Each number is 128 + 32 x the weight over its row's rms, rounded and kept within 0 to 255. Layers, rows and columns count from 0. The size above them is the row's rms in percent of the matrix's.

# layer 9 MLP up, 1280x320, rms 0.109, rows 562-586, columns 192-255
size [ 99  99 109  98  99 101  94  90 102  97 106  94 100  96 116 100  97  98  94  99 108 107 102  93  95]
[[119 137  94  62 123 128 148  94 139  77 122  92 160 155 141 104 163 112 171 106 163  85 116 120 159 133 141  85 163  95 130  74 159  74 114  65 136 167 113  74 147 133  87 163  97 102 136 147 124 110  88 166 157 105 138 134 150 138 157 215 121 172 109 144]
 [ 97 112  98 131 103 133  64 103 129 156 148  86 157  80 112 123 155  97 146 157 106  98 134 134 132 114  81  97 118 122 149 128  89 179 186 110  89 114 171 105  94 116  93 155 126 129 112 138 127 171  66 187 101 149 155 139  84 149 123 167 136 166 112 108]
 [103  81 162 110 146 129 135  85  75  97 158  82 159 188 170 116 152 181 158 157  91 157 132 192 155 156  99 150 149 138 155 133 122 123  74 150 189 161 170  73 181 141  74 141 137  80 147 151 167 125 174  88 168 140 143 164 154 166 128 169 156 131 151 170]
 [105 119 119  82  99 110 120 109 138 214 122 132 134 143  82 161  82  70 159 142 120 130  85 167  72 151 161 129 155 104 210  48  44 140 202 152 107 157 126 109  90  66 124 124 166  90 130 125 130 151 142 137 155 108  84 161 138 113  96 109 146 150 106 134]
 [175 101 133 136 147 115 121 171 119 171 132  83  64 156  99  86 153 136 143  86 148 175  95 117  98 147 126 110  80 118  65 161 139 111 110 175 115 192  92 169 119 154 127 164 129  88 114 158 123 167 172 106 104 135 138 102 159 102 138 120 118  84 159 126]
 [148 120 130 111 153 155 123 105 133  44 119 144 117 183  96 123 101  79 103 130 106 113 147  95 117 140 123 114 136 142  77 108 141 200 145 155 143  67 113 119 105 150 104  45 155 140 106 169 114 138 138 150 124 133 116 143 152 104  86 110  94 109 119 117]
 [159 125  81 147 136 105  84 122 185  88 201 145 118 137 188 100 165 121 120 116 102 128 120 103 140 158 161  89 121 151 110 164 174 210 105 118 133 152 159 132 111 146  50 181 143 101 107 127 125  32 107  81  92 121 145 105 127  78 135 145 119 112 179 166]
 [ 85 123 111 136 164 134  59 118 118 152 179  94 125 180 120 158 156 135 131 149 124 124 141 144  84 139 105 128 130 101 156 150 176 158 109 113 113 121 150 143 121 147 125 129  73  96 148 118 133 119 106 145 149  99 100 119 161 102 155 127  76 171 172 149]
 [184 154 146 136 168 107 149 162 165 142 137 162  91 118  68 105 225 166 112  80 140 115 181 130 110 106 112 129 131 112 156 199 104 121 158 125  80 121 114 132  93 132 142 138 134 138 105 146 160  65 158 124  83 171 117  67 135 112 150 178 148 154 143 145]
 [ 96  94 121 134 150 134 135 104 121 126 181 103 100 141 148 120  86 161 112 132 129 114 129 128 159 155  96 179 131 162  99 100 102 131 150  86 114 113 122 175  93  60  96 128 168 139 135 159 132 123 186 131 103 157 172 126 168 134  94 197 122 149 115 112]
 [115  96 127 126  35 134  97 102 107 138 172 128 120 102 101  97  63 127  95 175 160 124  98  94  96 114 118 168  82 153 136 195  85 136 189 105 183  85 157  89 115 159 107 120 121 127  98 176 129 105 150 174 140 139 133 148 151 114 151 148 118 109 175 102]
 [ 92  92  70 139 154 158 106 138 163 129 119 134 148 102 122 126 158 112 110 124  62  84 121  98  47 103 114  99  69  98  46 147 126 118 119  64 148 108  89 161 134 139 136 145 156  98  96 108  90  80 103 126 190  83 115 123 146  79 172 147 122 125 146 172]
 [117 159 135 165 102 117 102 101 122 172 177 143  50  87 108  25 152 114 170  95 188 164 131 142 101 128 135 122 163 115 117 133 104 119 173 111 102 121 156 129  86  71 113 157 146  48 110 178 149 140 161 113 179 131 109 151 109 129 127  97 117 143 120  96]
 [ 87 132 117 121 173  83 145 209  54 154 171 196 134 127 117 124 156  93 121 141 146 191 108  81  77  83 178  64 144 127 165 135 106  77 117 130 153 182 119 107  84 101 168 150 126 110 138 105 131 167 147 141 124 137 162 127 133  90 147 103 156 134 136  83]
 [126 133 169 149 192 130 102 125 158 147 144 118 123 146 133 190 155 145 112 141  95 126  53 144 120 137  70 192 119  57 112 122 154 134 154 129 113 107 108 155 154  90 190 175 105 155 100 154  50 166 134 127 120 141 126 109 143 216  87 115 144  91  97 136]
 [151  90  95  75  70 146 140 117 171 156  83  83 109 136  82 114 153 128 162 140 105 120 153  75 102  97 135 121 133 131 175 164 120 167 151 126 150 155  55 199  76 130 192 165 114  92 136 167 191  79 119 135 144 102  95 152 140 184 158 140 137 140  95 110]
 [ 53  89 135 168 117  72  85 133 138  95 147 105 201 132 148 145 107 151  58 113 159 139 119 152 141 103 150 146 127  88 118 127 166 127 165 146 178  91 124 180 101 142 109  50 217 113 115 129 101 110 149 124 175 160 145 154 130 149  92  91 167 183 138 171]
 [138 144 146 118 146 174 154 112 118  97  99 158 153 184  81 138 114 176 143 169 139 183 100 173  39 124 132 154 119 100  89 105 101 120  96 130 120  85 152 176 140 102 104 180 114 126 123 155 157 145 135 102 121 105 126 157 161 127 135 143 157 161 127 146]
 [123 113 160 164 153 132 110  93 146 164 147 119 155 154  88 118  96 109 143  73 142 103 144  94 119 117 139 133 140 131  91 124 114 183  86 138 161 169 163 138  82 116 164  85  98 185 117 118 156 100 163 113 177 108 190 142  78 160 126 146 139 147 123 112]
 [116 144 167 114 142 130 138 128 108 151 120 136 105  75  91  94 161 139  90 147 106 131 110 126 117 158 156 190 109 131 124  93 142 123 172  95 130 123 146  69 119 135  66 159  95 127 164 125 128 109 107 111 167 130 117 141 133 158 128 179 132 182 131 160]
 [ 66 116 154 114  97 194  83 155 207 106 133 127 142 190  97 179 138 155 124 118 109 126 152 156 138 139 141 118 105 136  93 189 108  55 168  85 154  91  82 125 144 166  37 163  61 153 161  68  81 158 149 111 131  98 160 170 123 135 129 167 131 142 172  94]
 [146 121 112 178 103  97 142 119 102 154 167  99 126 129 118 135 180  77 112 105 123 145 142  96 104 112  90 155 160  45 151  72 150 107 115 132 103 135  95 112 119 114 126 120 133 143 121 178 102 144 120 203 130 119 116  94 133 159 197 169 151 196 167  99]
 [102 105 127 139  51 173  88 127 105  71 183 118 158 139 125 151 115 144  96  83 170 131 178 100  94  90 196 139  93  77 114  60 120 103 122 110 139 107 122 121 128 107 127  94 155 130 170 196 157 150  74 123 191 141 167 138  93 153 121 181 157 113 143 140]
 [140 151 129 172 188 163  97  98 136  87 144 133 103 123 186 141  97 171  85 114 108 140 139 120 150  87 131  56 100  52 130 153 138  91 124 138 139 156 112 163 117 141 149 135 138 130  99  57 149  99 159 112  99 231  99 180 173 155 134 132  99 129  83 186]
 [110 178 164 144 127 136 166 187 112  99  99 181 140 132 123 122 166 177 133 128  85 121  70 102 102  87 123 137  98 127 113 139 104 109 122 168 140  91 135 116 141 123 143 148 122  73 122  85 121  76 114  72 141 177 149 150  82 144 157  88 188 158 118 133]]
# layer 9 MLP down (transposed), 1280x320, rms 0.106, rows 562-585, columns 192-255
size [105  98 104 100  91 102 103  93 105 103 109  94 105 103 112  87 105 101  99  93 109 106 114  95]
[[159 123 119 167 180 146 201 169 122 104 167  93  88  82  81 127 105 162 124 137 121 154 140 138  59 106  79  80 115  47  56 102 116 160 133 151  85 118 152 128 107 109 196 129 136 105  90 134 123 111 133  94  97 146 133  69  95 129 142 123 149  77 154  92]
 [150 188 110 158 211 141 103 136 157 171 120  98 134 119  95 120 111 127 124 178 161 138 107 113 133  93 126 192  83 175 122 208 196  63 163 173  92  97 130 112 142 165   0  46 116 147  79 111 150 169 202 154  81  98 144 138 162 123 148 146 136 114 160 101]
 [146 120 153 144 153 160 112  96 121 118  98 159 116  80 117  79  77  93  69 132 139 120 169 111 118 145  79  96 157  91  84  83 137 187 140 129 127 189 156 101 139 152 105 122 122  96 155 131 107 147  94 127 113 106 135 100 144 190  76 129 141 148 101 154]
 [173 127 151 141 165 135 129  73  37 116  80 171 147  59 196 133  85 125 159 113  79 177 121 114 111 121 145 118  74  88 136 149 138 170  78  89  85 174 116 136  91 123 174  71 167 108 115 107 148 147 138 111 142 104 128 139 157 118 171 138 138 118 109 145]
 [159 123 174 159 112 142 133 123 104 141 113  84 121 149 142 115 180  97 142  77 170 129 113 139 150  77  95 115 121 185 144 135 160 144 144  68 176  91 170 184 127 106 159 163 156 141 207 117 123 128  54 124  95 157 138 138 137 127 140 140 109 133 155 116]
 [135  90 132  79 170  49 116 136  79 146 122 112 135 107 102 188 183 140 103  87 143 106 142 146 138 170 100 140 165 102 150 180 155  63  92 166 175 109 196 125  64 118 166  76 115 186 126 160  93 130 156 107 151  95 137 141 155 134 157 169 142 113  90  91]
 [ 92 156 155  99 184 123 164 123 152 179 143 102  96 191 146 124  62 141 118 120  95 126 151 114 169 154 152  74  92 106 133  73  82 153 100 154 130 109 118 120  91  91 185 129 144  90 150 119 102 123 160 153 117 123 107 130 165 127 100 131 135 182 104  74]
 [119 247 117 141 107 109  95 146 144 137 147 128 113 153  81 141 130  71 100 121 132 152 136 136  84  46 120 138 126 147 100 128 176 140 170  88 153 134 168 175 149 204  95 133 111 127  68 136 108  97 127  78 120 145 155 121 113 113 171 119 175 144 128 141]
 [106  98 169 104  86 175 200 147 127 151 126 147 151 164 169 125 103 188 139 127 124  70 118 127 123 128 145 107 203 119 118 112 127 200 146 100 169 169  63 116  93 164 104 159  75 140 146 151 124 172 132  71 144 153 133 101 111 109 124 117 102 163 135  76]
 [182  75 150  97 141 143 128 135 153 193 117 102 173 138 102 134  74 134 111 176 158 128 138 147 137 135 140 141 122 110  73 114 148  66 133  95 169 120 180 111 193 118 188  98 131 123  86 190 111 105 154 178 134 142  92 144 137  59  72 133  89 137  66 103]
 [167 133 100 123  95 129  78 127 163 154 160 177 129 152 143 111 112 129 170  94 109 122 117 136 137 179  90  88 140 103 139 171 123 192 139 175 107 122 123 117 207 137 149 107 207 130 156 134 129 111 114 216 112 121 149  90 157 114  82 126 153 108 105 129]
 [158 174 138 109  69 109 124  71  76 129 147 159 104 139 123  61 155  68 139 105 139 104 151 141 192 168 128 148 152  64 169 114 113  91 168  95  79 105 135  98  10 121 100 165 112 170 151 103 179 146 144 126 104 105  70 103  76 143 112  95 109 114 117 163]
 [122 171 104 104 122 103 189 165 147 110  99  96 135 142 166  84 113 118 172  88 100  92 140  31 150 168 140 192 111 116 153  84  90  99 100 103 110 144 129  82 168 154 140 144  86  59 119 180 108 170 145 147 121 135 181 102 188 111 127 157 162 125  97 152]
 [ 71 128 122 103 131  89 191 187 141 141 123 155 160 102 135 168 115  79 165  51  73 116 164 153 112  68  62 135 149 124  76  97 155 136 137 149  83 153 150 112 156  85 105 143 100 133 133 111  94 133 148 123 119 171 217 132 108 126  90 144  51  85 102 142]
 [ 99 135 115 133  89  81 108 144 110 129 146 123 155  91 143 187 102 218 182 146 163 155  86 121 153 144 133 105 112 146 130 128 134 182 149 211 152 108 139 132 113  50 149  92 109 136 122 134 118 115 130 164 140 116 133  49 161 161 119 112 170 114 129  97]
 [ 91 156 205  97 143 155 148 147  95 106 100 142 165 119 202 148  81 138 104 153 103 115 112 126  95 115  92 131 117 255 139 190 162 130  97 113 122  93 116 110 138 152 178 112 113 192  99 124 169 148  96 105 136 106 134 135 123  57 130 198 168 164 132  96]
 [108 161 148 105 101 112 163 159 139 191 117 151 147 138 114 159  92 217  90  96 131 100 169 166 129 150 136 105 109 132 158  49 119  96 122 152 156 172 139  84 140  72 122 129 119 160 139  87 123 145 131 151 125 131 147 112 156 119 105  59  67 114 173 131]
 [136 114 136 186  96 130 100 147 144 117 158 118  79 127 102 111 120 114 157 127 127 108 128 129 180 142 134  99 138  94  61  87 172 133  81 166 122 210 152  82 164  45 149 119 141 117 132 153 125 129 180 129  95 102 159  95  61 156 140 129 125 138 127 144]
 [102 143 153  44 137 124 142 137  89  99 136 134 124 165 142 161 137 112 149 166 150 122 118 152 152 129 134 103 148 164  87 119  64 158 112 217 153 154 184 155  86 125 172  88  57 149 156 119 108 127 170 156 118 142 150 118 125 137 122 135 228 116 102  81]
 [135 107 135 139  80 162 136 123 134  67  92 162 144  86  54 174 125 120 124  58 104 144  92 146  66 127  82 112  90 107  85 161 182 128 179 132 127 170 136 104  87 139 175 133 186 103 128 167 177 162 153  68 108 106 120 147  96 122 199 169 157 112 178 114]
 [132  98 147 143 133 153 119 184  99  89 154  88 112 105 160 144 161 143 143 103 128 183 153 150 157 120  89  86 127 114 127  90 156 107  83 100 190  85  84 143 137  93 117 135 100 165 162 104 121 106 166  43 133  69 179 107 122 137  97 113 109  94 141 114]
 [143 177 150 169 139 138 113 135 153 153 137 154 113 131  87 132 139 106 141 140 123  93 107 173 147 177 100 138 129  72 122 142 111 137 175 118 130 146  73 189 130 168 181 124 193 173 119 135 127  97 129 169 175 103 122  83 191 117 131  81 103 145  68 136]
 [ 93  75 109 130 179 131 157 148 150 146  88  97  85 115 153 111 110 134 100 143 164 166 107 102  76 128 114  69 110 103 154  90 128 138 173 100 135 174 124 174  98 162 178 110 157 107  87 161 123 152 134 146 119 114 133 118 125 148 132 140 112 178 118 183]
 [ 81 111 137  46 167 141  95 165 144 124 155 137 180 167 183 116 149 104 157 114 146 169 157 134 116 130  91 160 138  79 106 121  94 139 129  83 155 122 122 139 114  63 110 153 140  91 196 142 122 100  93 107 105 130 132 139 125  78 144 118  97 105 139 162]]